config = dict(
    norm='rmsnorm',
    norm_place='pre',
    rope_base=10000.0,
    rope_fraction=1.0,
    bias='none',
    init_std_qkv=0.0352,
    lr=0.00437,
    beta1=0.95,
    decay_shape='pow',
    train_tokens=105200000,
    steps=6421,
    dataset='wikipedia_en',
)
Each number is 50 + 10 x the weight over its row's rms, rounded and kept within 0 to 99. Layers, rows and columns count from 0. The size before them is the row's rms in percent of the matrix's.

# layer 4 attention value, 160x160, rms 0.12, rows 80-119, columns 96-127
102:47 54 52 38 51 57 53 36 51 49 56 51 50 57 74 51 40 55 47 67 47 43 37 65 39 58 53 54 54 38 60 39
106:58 56 42 46 48 56 55 50 48 48 55 57 47 62 45 52 44 49 47 51 49 27 41 49 24 46 49 61 38 53 45 31
106:40 38 56 52 62 31 74 57 54 60 69 42 67 60 59 66 60 51 62 50 62 53 46 47 67 52 58 46 49 49 46 53
090:40 63 49 67 51 62 54 53 43 48 49 43 43 53 57 57 46 55 48 27 52 46 63 42 75 45 50 46 38 54 35 59
114:48 48 44 44 70 42 64 29 43 42 51 57 39 41 51 50 42 54 56 51 45 43 50 60 39 62 38 44 41 49 53 42
097:54 57 28 49 28 48 49 51 48 46 46 69 38 46 40 51 39 52 40 36 39 53 54 45 39 33 54 47 52 41 46 46
105:69 42 56 76 56 34 44 37 51 51 48 55 54 57 44 47 63 33 62 41 32 41 66 54 32 56 41 42 76 41 63 63
106:39 61 40 70 61 41 54 48 46 52 47 47 46 55 52 62 32 50 52 37 56 34 48 53 58 48 45 41 54 40 57 49
090:62 51 51 31 28 52 32 49 71 51 41 49 46 43 40 41 43 58 34 55 29 57 59 54 34 44 51 54 54 68 52 47
101:43 59 53 54 38 43 48 43 57 42 53 49 46 39 41 62 35 40 40 47 65 63 36 36 75 60 49 40 61 57 60 33
113:51 55 53 37 20 37 27 54 67 53 52 40 58 60 34 42 44 63 47 55 30 37 51 44 53 55 52 63 67 66 61 45
106:38 49 55 53 43 55 29 69 52 65 50 38 69 48 55 49 48 60 50 49 38 24 55 53 41 39 50 45 62 41 68 64
118:65 31 65 60 52 44 42 42 56 48 30 44 49 64 46 59 63 63 50 60 51 45 74 56 40 46 42 57 52 49 35 60
123:47 42 53 46 31 29 48 55 59 66 58 33 63 52 55 46 42 66 29 58 40 26 58 65 52 46 56 64 52 52 53 40
098:61 60 64 57 59 66 53 40 43 42 38 44 35 56 56 42 53 38 43 64 44 68 50 53 51 25 47 50 47 59 39 62
104:42 31 50 33 71 51 33 37 43 47 42 38 46 62 49 59 56 56 43 55 51 65 48 66 47 35 62 46 58 38 56 62
100:43 39 48 57 44 44 43 37 51 50 25 58 38 37 45 54 54 43 61 59 35 52 51 52 60 49 48 56 59 49 49 55
098:56 40 57 49 39 41 48 64 59 55 60 55 67 30 61 65 54 46 47 52 52 44 46 48 37 57 52 47 52 49 58 34
096:63 40 53 49 31 33 33 59 36 48 54 56 43 43 72 39 60 61 40 34 48 52 49 57 40 66 44 54 45 43 67 48
094:43 41 38 34 45 53 49 64 43 61 52 64 62 42 55 55 58 52 46 61 57 44 71 24 43 65 37 61 47 58 53 48
106:67 78 57 58 56 54 55 55 66 32 62 52 51 41 46 39 47 33 42 37 47 38 51 52 55 52 59 50 60 43 45 50
102:46 65 62 43 57 60 41 51 57 51 40 53 53 53 42 43 53 51 70 38 50 65 59 65 64 63 66 27 52 35 36 47
101:46 38 50 41 35 41 48 30 38 59 47 51 56 61 60 49 50 52 31 40 49 61 53 55 39 38 60 45 47 39 50 57
109:43 44 66 38 53 49 45 55 57 51 32 39 52 42 43 45 29 47 51 41 43 53 31 61 57 53 49 51 48 36 48 58
102:43 39 35 57 53 53 42 50 28 48 62 46 52 43 52 37 45 52 40 47 49 45 44 55 57 43 71 59 42 46 48 73
096:44 44 43 43 47 57 64 49 46 42 33 41 47 51 42 54 38 50 39 20 57 63 36 45 60 47 38 59 45 42 55 56
114:53 39 47 43 50 58 50 51 73 51 49 71 67 47 41 43 47 62 44 66 40 63 61 62 61 44 69 51 55 45 42 60
091:37 58 73 51 50 39 39 34 40 47 49 39 54 39 53 40 63 53 41 59 49 44 59 67 30 43 53 54 43 29 40 47
102:51 46 55 42 44 52 42 46 44 59 51 68 60 47 59 29 56 69 30 74 38 47 56 65 48 51 38 54 44 41 64 57
090:43 49 55 44 37 43 47 57 49 50 60 50 51 33 69 58 54 62 48 70 52 49 43 59 39 48 62 61 51 47 42 30
113:48 42 57 56 43 50 52 49 47 56 44 51 58 51 50 57 63 46 61 44 46 68 70 61 46 67 55 55 44 43 46 46
098:50 51 54 40 53 45 62 64 75 38 45 64 48 45 52 31 52 59 54 44 67 45 55 45 47 36 48 23 62 45 37 50
099:47 63 59 57 55 40 36 40 44 67 56 59 50 40 45 51 51 52 55 67 45 55 52 65 58 54 71 56 55 46 58 51
107:55 56 36 45 42 66 32 54 29 33 65 47 37 54 71 31 66 47 41 39 61 46 44 57 41 50 54 37 50 46 44 52
108:64 43 35 49 35 43 60 37 55 47 56 41 51 65 51 46 52 50 41 39 46 59 58 28 46 47 53 48 38 58 60 64
098:55 30 30 60 43 40 46 42 40 50 60 54 57 60 51 43 56 44 49 37 45 60 50 42 46 52 54 64 46 53 40 37
115:54 59 57 59 64 48 45 58 39 51 47 56 58 47 47 49 54 51 31 65 55 15 59 48 36 40 42 67 51 37 62 47
085:44 44 48 60 36 54 44 33 45 43 37 30 46 51 48 60 42 32 45 33 37 51 47 64 52 49 58 69 53 37 42 57
115:67 57 34 61 52 66 55 48 46 44 58 64 40 48 52 53 68 44 56 31 58 60 52 46 50 64 53 37 45 53 52 37
101:47 56 43 50 60 51 60 52 44 47 57 63 57 46 49 47 48 59 47 46 73 26 51 58 50 49 57 57 38 45 47 62
# layer 4 attention output (transposed), 320x160, rms 0.119, rows 144-159,176-214,224-246, columns 96-127
097:44 44 56 60 52 46 43 50 48 44 58 51 52 49 25 62 65 70 35 74 32 54 50 53 53 63 44 47 58 54 35 41
099:32 29 66 43 44 52 44 53 62 47 64 62 20 53 47 59 43 64 49 32 58 64 43 62 53 73 64 52 63 57 43 52
096:56 63 23 57 64 48 31 48 51 44 51 35 41 38 34 23 52 35 62 48 55 47 60 37 37 56 48 53 36 45 48 57
093:46 54 41 45 58 40 56 53 53 50 56 45 73 31 60 52 46 43 52 54 46 61 67 49 40 42 51 54 44 54 58 43
099:40 30 62 47 52 62 46 55 57 45 59 78 44 71 51 64 46 54 56 52 49 41 42 58 68 59 46 46 67 46 33 47
089:38 51 56 41 27 43 57 56 51 54 53 45 61 27 74 35 45 51 49 42 53 54 58 53 37 51 60 65 56 50 67 53
094:51 56 42 57 52 60 55 60 36 41 72 68 62 49 47 50 49 58 61 68 45 47 47 62 54 60 50 56 44 46 52 46
103:54 47 48 44 42 52 50 55 58 32 55 49 44 31 49 47 44 47 60 57 43 47 65 48 46 43 50 63 38 50 43 51
092:47 54 64 44 43 63 69 50 45 52 42 52 41 69 54 58 68 49 50 61 62 46 39 59 60 50 49 48 59 43 49 47
101:46 59 42 63 56 47 59 54 37 60 47 44 62 39 60 39 61 45 54 66 47 54 53 56 35 42 60 44 28 44 59 55
099:58 56 58 54 48 69 66 55 54 45 44 63 29 52 43 72 59 43 39 59 53 59 48 52 46 54 40 33 50 56 50 59
103:68 54 57 57 44 63 60 55 65 46 47 54 15 48 23 67 57 45 47 55 50 54 42 37 57 36 43 44 48 56 43 51
093:52 60 55 40 47 51 58 48 47 45 58 49 76 43 52 48 61 62 38 61 50 58 51 66 61 72 46 65 57 55 55 47
111:65 57 42 46 51 69 47 41 49 42 36 41 26 58 38 52 55 48 46 42 56 53 45 42 46 60 43 43 57 53 44 55
098:33 47 52 46 52 51 50 43 37 63 51 57 66 52 54 53 65 62 50 43 58 29 49 42 59 62 46 54 63 29 56 38
099:53 62 65 25 33 42 46 57 60 48 51 46 41 45 46 55 60 63 41 40 54 42 44 47 53 63 51 50 62 36 30 54
093:50 65 63 47 60 28 51 52 42 48 53 50 66 29 32 40 44 48 52 56 62 49 56 53 64 48 52 55 45 44 44 34
096:47 49 55 59 46 61 50 59 45 54 34 47 49 41 35 55 53 48 65 30 50 52 29 55 40 77 35 65 42 62 52 22
098:52 45 39 73 61 55 47 44 61 33 64 64 42 47 57 32 52 53 43 49 58 66 38 40 41 59 66 38 62 50 61 78
097:44 49 56 41 49 50 49 47 53 51 37 62 39 56 69 54 44 38 40 67 38 63 44 60 47 46 67 28 52 46 45 53
111:48 55 61 52 63 70 42 57 48 49 39 45 59 43 31 43 44 31 65 55 49 44 50 55 65 59 46 66 39 52 50 33
096:45 42 58 53 34 46 50 62 42 64 40 41 41 53 51 65 69 61 61 47 47 40 44 47 31 40 44 68 46 47 49 44
103:47 41 50 53 46 59 57 58 60 55 63 45 63 47 49 55 64 56 61 58 60 45 59 54 54 53 42 73 36 41 43 45
101:51 43 62 56 44 59 51 51 58 59 40 56 26 40 63 50 46 41 53 59 56 67 25 57 47 42 71 45 32 40 48 45
106:55 63 45 53 58 37 64 53 46 54 52 41 68 45 43 44 64 52 59 48 70 27 68 44 59 45 20 64 52 48 51 44
086:51 54 51 53 32 46 60 44 44 55 57 69 56 60 50 44 60 52 35 60 41 54 66 55 47 33 48 34 53 44 37 59
098:51 55 41 50 47 61 54 38 59 44 34 52 28 36 57 61 42 39 38 39 44 57 59 58 56 46 30 44 38 53 40 32
092:49 47 47 48 40 59 51 36 72 63 49 57 05 33 58 60 55 45 45 29 53 64 43 55 46 38 61 36 45 56 41 47
109:46 57 45 55 58 51 64 46 53 43 66 46 78 42 44 43 49 55 49 49 62 50 53 49 55 69 51 62 47 57 49 52
100:63 53 43 62 63 46 42 44 45 49 45 48 47 30 55 47 41 63 49 40 77 55 42 41 48 53 45 47 44 45 65 42
116:46 48 55 52 54 35 52 52 38 43 52 45 76 54 42 50 64 69 46 60 57 19 73 38 49 51 36 63 58 41 56 47
099:50 64 33 45 50 50 43 42 33 66 40 54 29 58 45 38 44 56 47 43 40 56 58 58 47 40 43 62 39 39 59 44
111:48 45 62 59 49 66 62 53 44 41 61 60 55 48 40 43 49 36 61 40 67 58 45 53 36 43 61 56 47 61 60 56
108:37 58 54 26 58 41 39 21 40 67 67 41 67 62 38 61 36 64 54 44 38 27 43 38 51 40 43 47 58 56 57 71
097:43 45 44 41 42 47 55 35 63 45 43 59 32 48 35 79 46 64 45 55 42 38 45 48 64 54 55 38 61 48 44 46
092:58 51 41 45 50 48 45 42 58 61 38 44 42 63 51 49 31 57 28 55 25 37 34 56 67 54 50 27 48 46 47 54
117:39 60 40 57 49 39 43 63 37 41 53 45 46 29 44 37 59 58 68 44 45 58 60 47 45 54 38 47 41 50 37 38
097:42 53 53 48 56 29 54 45 55 44 67 41 60 53 60 66 55 72 44 48 26 19 74 26 57 59 38 49 53 43 47 63
106:72 52 42 45 55 49 55 53 48 55 34 51 30 43 50 56 72 56 58 49 60 67 51 68 54 62 61 59 57 51 46 22
106:58 58 49 66 42 39 43 59 47 34 61 58 68 49 46 47 69 50 59 49 54 57 55 61 47 63 49 70 50 55 58 30
104:31 29 59 62 45 47 42 52 73 41 57 56 42 44 53 66 59 42 23 40 44 46 45 35 41 42 47 75 44 51 56 47
102:62 49 56 42 51 46 40 56 35 45 44 48 61 49 39 48 67 57 70 51 54 48 57 61 45 51 67 67 51 46 48 40
108:44 60 46 39 58 26 43 54 43 49 61 33 59 43 63 40 41 68 54 42 46 27 51 22 43 44 28 55 56 40 60 58
097:67 41 35 51 47 60 59 53 64 61 37 56 16 51 62 52 66 35 51 48 47 62 47 51 60 60 46 43 62 48 49 53
115:44 45 43 61 43 41 48 49 71 52 59 56 34 52 53 59 47 53 36 61 36 45 32 32 60 57 43 43 54 42 57 37
100:51 59 43 37 46 63 44 31 38 69 42 44 50 38 40 43 48 52 53 49 56 44 43 53 56 41 33 35 62 45 47 66
096:67 48 43 36 41 49 59 55 55 43 28 58 34 55 51 48 58 55 52 37 35 41 50 59 60 68 58 45 57 60 51 34
094:57 54 43 50 64 47 48 76 51 45 64 37 76 50 59 53 36 64 59 49 46 24 56 39 55 55 40 35 47 40 43 69
102:36 52 52 65 45 56 62 49 60 48 38 50 14 62 48 62 51 41 37 43 56 57 55 53 29 49 61 64 45 68 53 50
091:47 46 49 47 52 61 52 53 68 51 48 56 51 38 53 66 51 43 50 53 41 47 55 31 59 45 40 49 60 39 36 51
101:32 41 47 50 61 43 49 55 55 42 54 60 46 36 41 53 40 55 49 52 38 58 40 47 61 55 43 47 51 36 44 18
111:60 55 48 42 54 53 41 49 32 52 42 43 65 44 53 53 56 51 62 50 61 66 53 65 50 56 50 61 48 48 57 37
104:54 42 37 55 45 50 53 30 73 61 56 48 31 57 59 58 36 32 42 45 43 41 41 56 59 59 44 45 31 49 47 59
097:45 48 67 36 42 55 57 44 40 52 56 64 48 37 37 47 61 50 66 50 66 70 57 58 38 28 61 67 55 49 48 58
102:31 49 63 49 55 44 44 41 42 58 46 41 32 44 49 61 44 62 48 52 41 42 69 45 47 46 56 47 39 44 40 70
100:64 44 59 52 42 58 54 55 46 63 53 34 51 47 57 45 58 50 57 66 50 50 64 47 40 41 46 37 40 45 53 64
097:69 48 50 42 58 58 43 30 48 69 68 50 52 66 36 51 48 33 54 40 42 45 51 53 36 38 60 65 51 57 35 48
097:52 44 43 47 43 52 49 25 46 76 66 54 57 62 35 53 39 48 46 59 50 45 63 62 51 49 79 45 56 46 40 43
094:48 51 51 36 36 77 48 44 55 60 59 58 35 58 31 58 35 35 27 55 56 63 45 64 52 37 57 48 49 40 24 59
100:53 40 47 66 45 38 59 56 38 49 33 56 56 65 44 41 39 65 55 47 40 43 51 40 69 57 47 67 55 44 64 44
103:46 50 55 42 46 30 54 38 50 55 59 40 68 58 56 55 51 78 46 61 45 41 63 58 52 34 44 42 45 43 67 47
088:59 67 44 55 65 52 45 53 40 49 51 41 37 47 59 36 60 49 57 45 36 58 56 44 43 70 60 49 57 67 59 44
119:55 51 50 63 41 32 45 57 41 53 44 45 70 57 62 45 54 49 67 56 36 32 71 45 51 59 50 61 49 50 77 55
086:32 38 60 64 43 51 51 54 58 54 54 63 60 52 37 62 59 48 36 54 70 60 59 40 44 44 51 61 41 49 56 61
099:61 48 57 35 56 54 39 59 40 56 59 49 49 46 73 36 56 40 69 35 33 33 60 47 12 53 56 60 47 68 69 51
102:37 38 63 45 53 62 48 53 54 35 39 50 44 66 47 51 57 42 45 63 67 59 57 45 46 35 34 70 45 43 62 69
092:47 52 31 72 44 47 55 58 54 42 37 63 40 50 32 61 50 58 54 58 51 55 47 42 70 69 49 34 57 47 63 57
117:43 42 47 66 35 46 48 49 50 65 50 58 53 67 37 58 42 51 40 71 51 48 59 53 68 45 60 65 64 23 55 47
090:56 47 35 61 58 54 48 36 47 58 53 55 38 45 26 58 50 49 48 40 63 34 29 39 75 57 48 34 54 45 45 44
105:50 59 56 30 30 56 46 44 58 50 34 45 56 54 38 68 50 58 48 69 54 59 57 48 52 46 47 37 48 42 52 69
092:42 43 63 45 58 44 43 57 47 48 66 59 68 53 61 38 32 41 54 51 30 36 53 65 40 32 42 61 52 67 51 52
092:52 64 36 64 38 43 57 51 55 49 33 30 41 45 45 57 66 64 43 59 52 52 60 46 59 55 65 29 39 53 42 41
113:54 49 49 60 61 33 61 43 51 67 61 71 62 60 35 49 44 73 42 45 49 50 44 43 73 48 49 58 61 38 55 49
096:31 55 56 27 45 51 43 52 49 35 44 57 46 49 58 51 40 41 44 66 49 65 62 57 39 43 53 75 61 44 47 43
098:43 62 55 49 68 47 44 55 39 44 41 44 55 51 53 49 62 42 62 32 63 54 51 40 46 79 32 51 36 64 63 52
103:59 45 33 74 52 65 53 41 48 72 77 51 48 59 56 35 40 41 43 35 47 45 52 62 39 56 55 57 49 55 26 36
086:58 51 52 58 55 53 56 44 51 46 43 55 50 50 53 41 67 52 62 35 32 51 57 30 47 66 46 54 39 44 62 63
117:41 50 65 43 56 38 46 37 57 41 52 40 44 35 43 57 51 80 43 37 55 59 39 64 53 49 43 47 51 60 52 36
# layer 4 attention query, 320x160, rms 0.142, rows 192-255, columns 96-127
113:64 36 57 57 33 63 55 49 52 30 64 39 37 55 44 37 46 43 58 40 35 61 46 49 53 17 56 35 45 42 54 62
113:54 45 41 44 68 53 55 51 59 58 55 76 39 56 49 48 61 53 22 29 37 38 65 47 58 52 43 60 63 62 44 41
089:56 49 61 38 27 57 52 50 48 44 60 36 44 55 52 57 53 55 56 30 29 59 42 71 35 36 48 49 45 46 43 53
105:64 54 40 39 69 53 53 58 61 42 44 64 42 62 47 41 57 56 33 38 40 46 63 43 57 66 36 46 53 62 34 46
092:70 62 43 44 63 48 62 44 61 46 51 56 44 61 47 49 79 55 30 51 27 52 55 51 53 37 45 46 46 50 45 69
111:60 55 34 34 67 46 53 46 51 41 54 74 51 50 45 53 49 50 31 16 29 46 73 54 53 71 41 56 47 50 40 50
095:52 57 52 52 52 54 44 56 59 34 35 58 54 32 36 64 46 29 47 52 43 60 44 35 61 56 61 51 50 53 29 39
101:36 33 58 65 39 52 32 37 36 49 38 40 44 56 51 53 49 44 68 71 72 40 41 44 60 47 51 49 57 49 57 63
094:54 66 61 32 64 54 57 48 48 52 71 62 38 44 47 48 37 50 45 45 33 48 45 53 67 45 54 56 48 41 43 26
111:55 68 46 46 74 44 68 70 75 52 61 53 62 51 44 63 56 71 40 39 40 57 49 47 44 55 40 57 56 57 42 35
086:25 67 39 46 69 51 52 58 43 63 58 50 59 48 35 57 59 56 67 55 58 50 56 55 60 49 57 62 50 58 46 38
116:35 48 52 49 53 46 63 56 65 65 57 41 59 49 53 43 44 59 70 50 66 50 56 54 44 45 55 48 47 45 62 38
097:39 53 57 71 43 46 52 54 47 43 43 33 48 54 57 45 43 31 50 67 58 40 53 64 45 41 40 42 47 35 70 61
107:69 53 47 42 51 48 47 36 48 44 49 55 42 51 58 59 55 50 27 42 44 46 51 37 60 54 41 34 46 48 43 57
109:47 33 47 61 41 49 41 38 46 47 37 47 45 55 64 65 48 37 59 61 61 39 47 57 46 47 48 36 38 42 59 65
102:52 44 53 55 28 64 45 34 41 36 46 65 55 40 42 37 43 38 38 52 26 46 42 45 57 50 55 45 51 36 69 76
107:47 63 46 41 74 52 59 44 52 49 59 54 41 46 34 40 31 68 49 39 39 57 43 49 52 59 39 56 58 58 36 56
109:35 36 49 73 50 81 54 56 38 43 33 61 39 51 52 53 71 31 64 46 60 46 67 54 39 57 61 67 43 59 48 45
107:68 58 44 61 59 41 52 40 70 41 46 50 36 51 54 67 55 27 35 51 43 43 48 43 45 54 44 47 44 54 50 34
097:48 36 57 51 41 44 58 42 38 39 53 52 40 63 64 46 48 50 69 53 51 51 48 62 44 29 50 52 54 52 45 56
102:57 69 49 55 51 62 59 44 48 45 55 67 52 39 35 40 45 50 42 51 30 51 56 43 54 54 50 65 54 49 50 84
122:47 66 42 71 51 58 56 67 65 48 31 64 56 52 48 56 64 48 36 65 54 60 53 37 57 53 56 54 57 50 49 46
106:39 45 41 47 46 50 48 61 58 45 32 52 53 58 49 64 62 37 46 60 47 38 47 32 38 58 54 43 34 56 50 34
108:42 44 61 30 60 73 56 57 33 58 52 51 55 58 44 39 24 49 61 41 34 35 61 56 49 56 38 56 58 53 53 61
101:44 44 56 41 47 62 47 60 46 54 32 46 64 46 38 61 69 51 24 49 49 54 61 51 45 61 55 60 32 50 51 36
105:52 56 41 44 53 48 51 57 67 53 61 34 59 47 46 55 57 58 26 37 51 63 52 50 63 53 49 48 40 55 67 32
107:61 47 46 48 58 67 41 38 37 61 56 51 51 45 43 44 30 41 60 54 41 41 41 58 41 64 43 59 65 54 49 58
093:41 67 53 44 51 63 55 52 59 53 64 44 57 38 37 50 67 66 55 31 51 51 59 48 53 40 45 38 57 61 49 60
109:59 59 42 64 40 37 49 45 73 41 55 45 63 39 54 57 68 45 28 51 45 68 47 48 61 43 59 52 49 49 46 38
102:33 47 43 46 29 46 62 63 64 53 51 42 52 53 47 46 41 39 42 40 70 46 50 48 57 45 40 39 54 56 56 24
104:71 32 52 64 43 38 56 43 50 42 52 43 51 52 61 65 56 52 58 53 63 49 53 51 51 40 52 61 55 53 41 30
100:58 46 53 71 33 35 40 48 60 42 53 44 42 46 60 60 57 45 47 48 64 48 46 51 44 44 55 53 44 52 46 23
100:61 59 41 32 40 43 55 55 25 53 50 67 54 54 47 44 56 46 56 61 60 46 67 33 24 52 57 69 59 55 67 52
106:32 28 35 55 65 43 51 61 67 46 48 51 47 42 54 56 40 48 47 37 48 48 56 48 59 57 43 28 48 68 37 43
088:55 64 54 27 53 50 47 62 37 59 66 74 66 54 53 53 59 49 36 66 48 36 58 36 26 45 48 59 47 59 40 45
101:40 34 46 39 55 54 52 52 53 42 40 64 47 55 40 50 53 67 45 52 55 55 45 30 51 50 40 42 62 65 32 48
092:56 59 47 39 49 59 41 55 46 44 58 47 52 69 49 59 57 71 52 68 48 51 57 44 51 54 56 47 64 41 55 55
101:40 47 38 27 65 55 53 48 48 55 40 66 53 52 45 60 48 67 43 45 49 62 48 37 53 56 44 43 45 48 40 56
100:37 52 44 57 36 45 51 56 48 48 59 46 44 44 42 27 57 44 53 55 50 81 26 43 50 52 63 54 58 55 36 42
104:56 45 62 59 39 63 47 41 41 35 53 31 49 45 65 33 49 36 74 50 56 44 50 58 48 52 57 62 38 39 60 55
101:50 53 35 62 53 57 46 36 42 63 32 46 50 47 56 73 55 63 50 51 50 59 50 30 56 58 59 53 63 53 50 53
106:47 59 41 54 57 49 47 53 54 47 47 51 56 48 53 57 42 56 46 38 53 54 46 50 55 50 41 27 51 44 39 35
098:40 59 38 68 74 52 48 57 53 70 61 30 47 52 72 44 61 65 49 36 47 53 40 39 44 58 49 48 54 53 67 37
112:50 45 38 59 51 38 48 44 37 51 52 45 41 51 58 48 52 56 50 45 48 35 48 51 49 47 49 58 36 68 69 43
095:50 64 53 56 53 51 55 60 52 35 32 36 34 51 27 38 55 37 69 57 50 43 60 41 55 43 47 49 47 39 59 57
113:45 40 49 44 60 58 58 41 57 46 41 69 63 45 43 54 35 38 57 47 47 52 62 52 62 41 40 28 51 33 46 62
103:48 53 51 45 45 58 60 48 49 33 28 54 41 52 38 41 44 40 71 60 44 55 58 56 64 58 59 41 24 54 45 53
110:63 52 52 39 52 64 46 49 36 46 52 65 57 52 47 46 38 34 60 53 32 71 72 49 54 57 65 54 40 44 50 64
098:37 42 43 47 70 60 50 39 47 53 78 56 58 41 51 54 39 58 35 50 49 63 48 50 40 46 32 35 61 49 35 51
094:26 62 58 66 52 60 61 62 43 50 55 42 31 45 50 52 49 50 57 45 51 66 35 50 41 70 62 62 44 52 53 45
105:33 69 47 37 50 54 66 44 60 25 36 62 47 55 49 55 45 39 54 47 46 42 33 38 63 64 62 40 42 53 40 53
096:34 48 53 56 55 52 74 30 51 38 44 63 49 55 62 57 37 49 49 49 34 54 61 42 56 45 44 34 51 54 46 41
104:74 41 50 57 60 45 38 52 52 45 59 66 52 45 62 40 43 49 31 55 43 58 62 55 39 47 56 61 53 40 40 67
115:49 61 50 58 40 43 48 73 41 59 54 45 43 45 64 39 57 39 35 51 46 57 35 47 41 65 56 59 57 44 54 47
114:34 54 54 49 50 52 67 53 51 47 36 47 53 52 45 58 54 39 52 47 41 56 45 42 58 60 47 43 43 43 55 37
108:58 33 48 38 61 58 42 55 52 65 69 43 61 53 56 44 43 46 40 38 41 63 60 42 32 57 40 58 54 43 48 59
097:59 43 72 47 41 54 53 64 39 60 58 41 54 47 46 60 55 47 33 49 57 48 52 66 51 46 40 37 46 32 53 37
105:60 46 53 42 41 43 50 51 59 55 39 37 59 61 45 45 59 49 49 45 60 33 37 61 55 55 60 47 50 60 68 40
115:42 44 36 36 50 51 47 33 40 51 78 42 33 43 52 61 35 45 53 43 56 52 51 55 42 55 53 46 63 45 44 68
108:68 52 49 48 64 42 50 57 54 45 47 55 57 55 42 27 55 63 51 51 49 56 42 52 41 47 57 67 46 62 53 52
101:46 70 48 45 22 45 50 49 41 53 49 46 43 51 50 54 55 44 51 57 66 35 45 60 63 49 65 64 57 52 46 52
109:61 55 54 38 49 49 52 63 60 56 45 34 55 56 47 36 61 52 62 47 59 57 36 48 64 45 58 72 29 65 50 44
115:39 56 55 46 34 56 60 39 47 46 43 47 39 52 46 61 53 52 50 48 53 46 46 53 66 59 57 49 44 62 41 38
113:53 67 51 46 40 48 50 49 53 35 31 44 42 56 46 56 64 52 54 51 51 53 37 42 68 47 64 65 32 70 50 35
# layer 4 attention key, 160x160, rms 0.14, rows 96-127, columns 96-127
111:67 64 51 51 46 40 34 51 43 45 41 48 69 46 60 58 44 75 51 49 60 52 58 48 44 71 45 44 55 34 60 48
102:52 35 67 31 41 47 53 38 36 51 40 41 55 59 27 51 62 51 57 35 27 69 42 59 42 49 68 62 52 40 54 45
094:36 65 49 43 57 37 44 52 46 41 36 59 59 44 48 51 52 53 53 55 62 55 49 64 42 58 50 56 41 44 69 58
102:43 38 56 47 52 63 73 52 41 52 61 56 31 58 37 46 48 41 65 37 44 51 44 53 54 38 50 56 36 66 22 41
096:31 29 41 44 68 56 49 47 40 62 60 52 50 54 48 36 41 61 49 43 63 45 51 50 40 47 54 58 32 68 46 52
096:59 51 56 54 63 58 63 63 59 57 55 39 25 62 28 50 49 44 51 46 39 63 54 41 59 34 50 52 53 48 28 51
097:53 45 47 51 54 59 60 52 61 60 56 57 49 51 60 55 49 70 58 38 48 50 60 58 46 54 48 51 53 51 64 45
111:67 57 33 53 59 39 55 32 52 42 34 73 54 47 58 42 41 71 44 68 54 50 61 38 40 62 47 54 61 45 73 36
103:42 49 56 61 40 58 67 61 46 65 45 48 56 69 57 62 62 55 58 45 40 53 44 63 60 52 56 51 68 52 30 52
112:42 56 50 43 41 46 41 48 60 66 57 59 46 56 45 57 43 61 38 44 44 63 34 65 58 53 68 45 41 48 29 55
103:46 61 56 43 46 57 55 54 61 53 39 62 65 62 60 64 55 68 54 38 78 38 45 53 44 46 70 38 46 45 39 46
107:50 62 30 55 40 42 31 49 52 49 41 67 55 49 57 59 50 69 38 67 44 51 40 56 50 50 56 44 49 57 49 42
094:44 53 56 49 29 43 67 45 41 47 46 55 48 49 49 36 55 36 60 41 57 59 45 46 46 33 55 53 52 40 50 55
112:40 44 52 52 66 56 50 46 51 49 65 30 48 50 48 34 36 39 54 38 48 53 55 36 47 37 47 65 62 59 53 72
113:42 61 54 54 55 47 51 50 48 40 26 49 59 43 53 40 28 34 52 54 52 54 48 33 33 47 29 68 54 50 62 58
108:36 49 65 48 62 36 56 48 45 49 32 47 66 49 55 37 58 37 46 29 45 39 49 29 37 48 43 74 70 43 48 72
109:59 47 46 53 57 71 47 63 55 59 65 39 34 54 44 64 58 48 56 51 44 44 52 56 56 49 49 24 42 64 42 34
107:60 56 59 29 46 51 56 54 35 39 32 53 56 72 51 49 34 42 54 52 59 43 40 30 32 50 41 43 41 36 67 72
100:47 48 57 52 62 39 50 53 43 43 46 60 51 61 56 50 33 59 58 30 57 48 64 55 20 58 48 71 69 37 51 65
124:48 55 67 39 44 43 45 59 28 64 32 62 80 55 63 50 64 43 60 41 57 51 51 54 41 50 31 60 43 58 86 51
111:53 42 48 40 43 62 42 50 64 34 45 53 47 56 25 52 53 46 52 46 39 30 52 49 56 54 67 30 49 57 45 42
105:61 33 41 36 58 56 29 52 71 39 58 61 64 73 46 46 60 72 42 61 70 41 56 44 35 57 72 44 56 56 47 43
106:45 51 65 50 61 39 46 59 50 50 44 48 65 64 72 55 40 57 38 41 64 58 62 47 27 56 45 74 48 46 55 57
116:56 65 41 25 34 42 51 65 41 62 48 49 68 66 49 51 53 52 56 48 48 42 49 62 51 49 57 37 37 60 42 52
102:34 59 46 59 41 46 61 46 70 37 56 35 35 49 38 53 40 60 42 56 60 48 51 41 55 52 67 48 37 39 33 51
100:35 60 37 67 44 30 42 43 49 50 57 52 45 41 58 56 29 55 41 49 42 59 62 52 54 44 50 56 45 46 22 37
108:60 44 40 38 50 66 72 50 31 57 44 67 38 61 38 46 47 65 53 48 43 47 34 58 67 52 63 46 42 31 49 43
110:38 61 43 33 63 41 43 50 46 64 57 59 54 35 44 44 47 42 66 50 48 51 48 58 53 47 61 42 55 55 36 48
127:59 35 42 66 59 42 53 37 62 48 52 63 24 34 49 44 52 74 43 52 53 60 53 52 72 54 59 62 57 39 46 37
115:63 63 45 57 59 26 48 47 40 61 59 42 61 64 60 50 33 46 57 40 52 56 60 51 38 53 51 60 54 55 43 62
112:44 37 48 57 57 47 43 41 43 55 53 65 37 39 53 64 41 52 62 42 40 66 37 44 55 57 46 67 55 46 69 54
106:52 38 54 71 57 34 50 30 44 54 48 55 58 41 65 51 44 56 62 42 55 71 62 52 37 51 48 70 62 39 68 54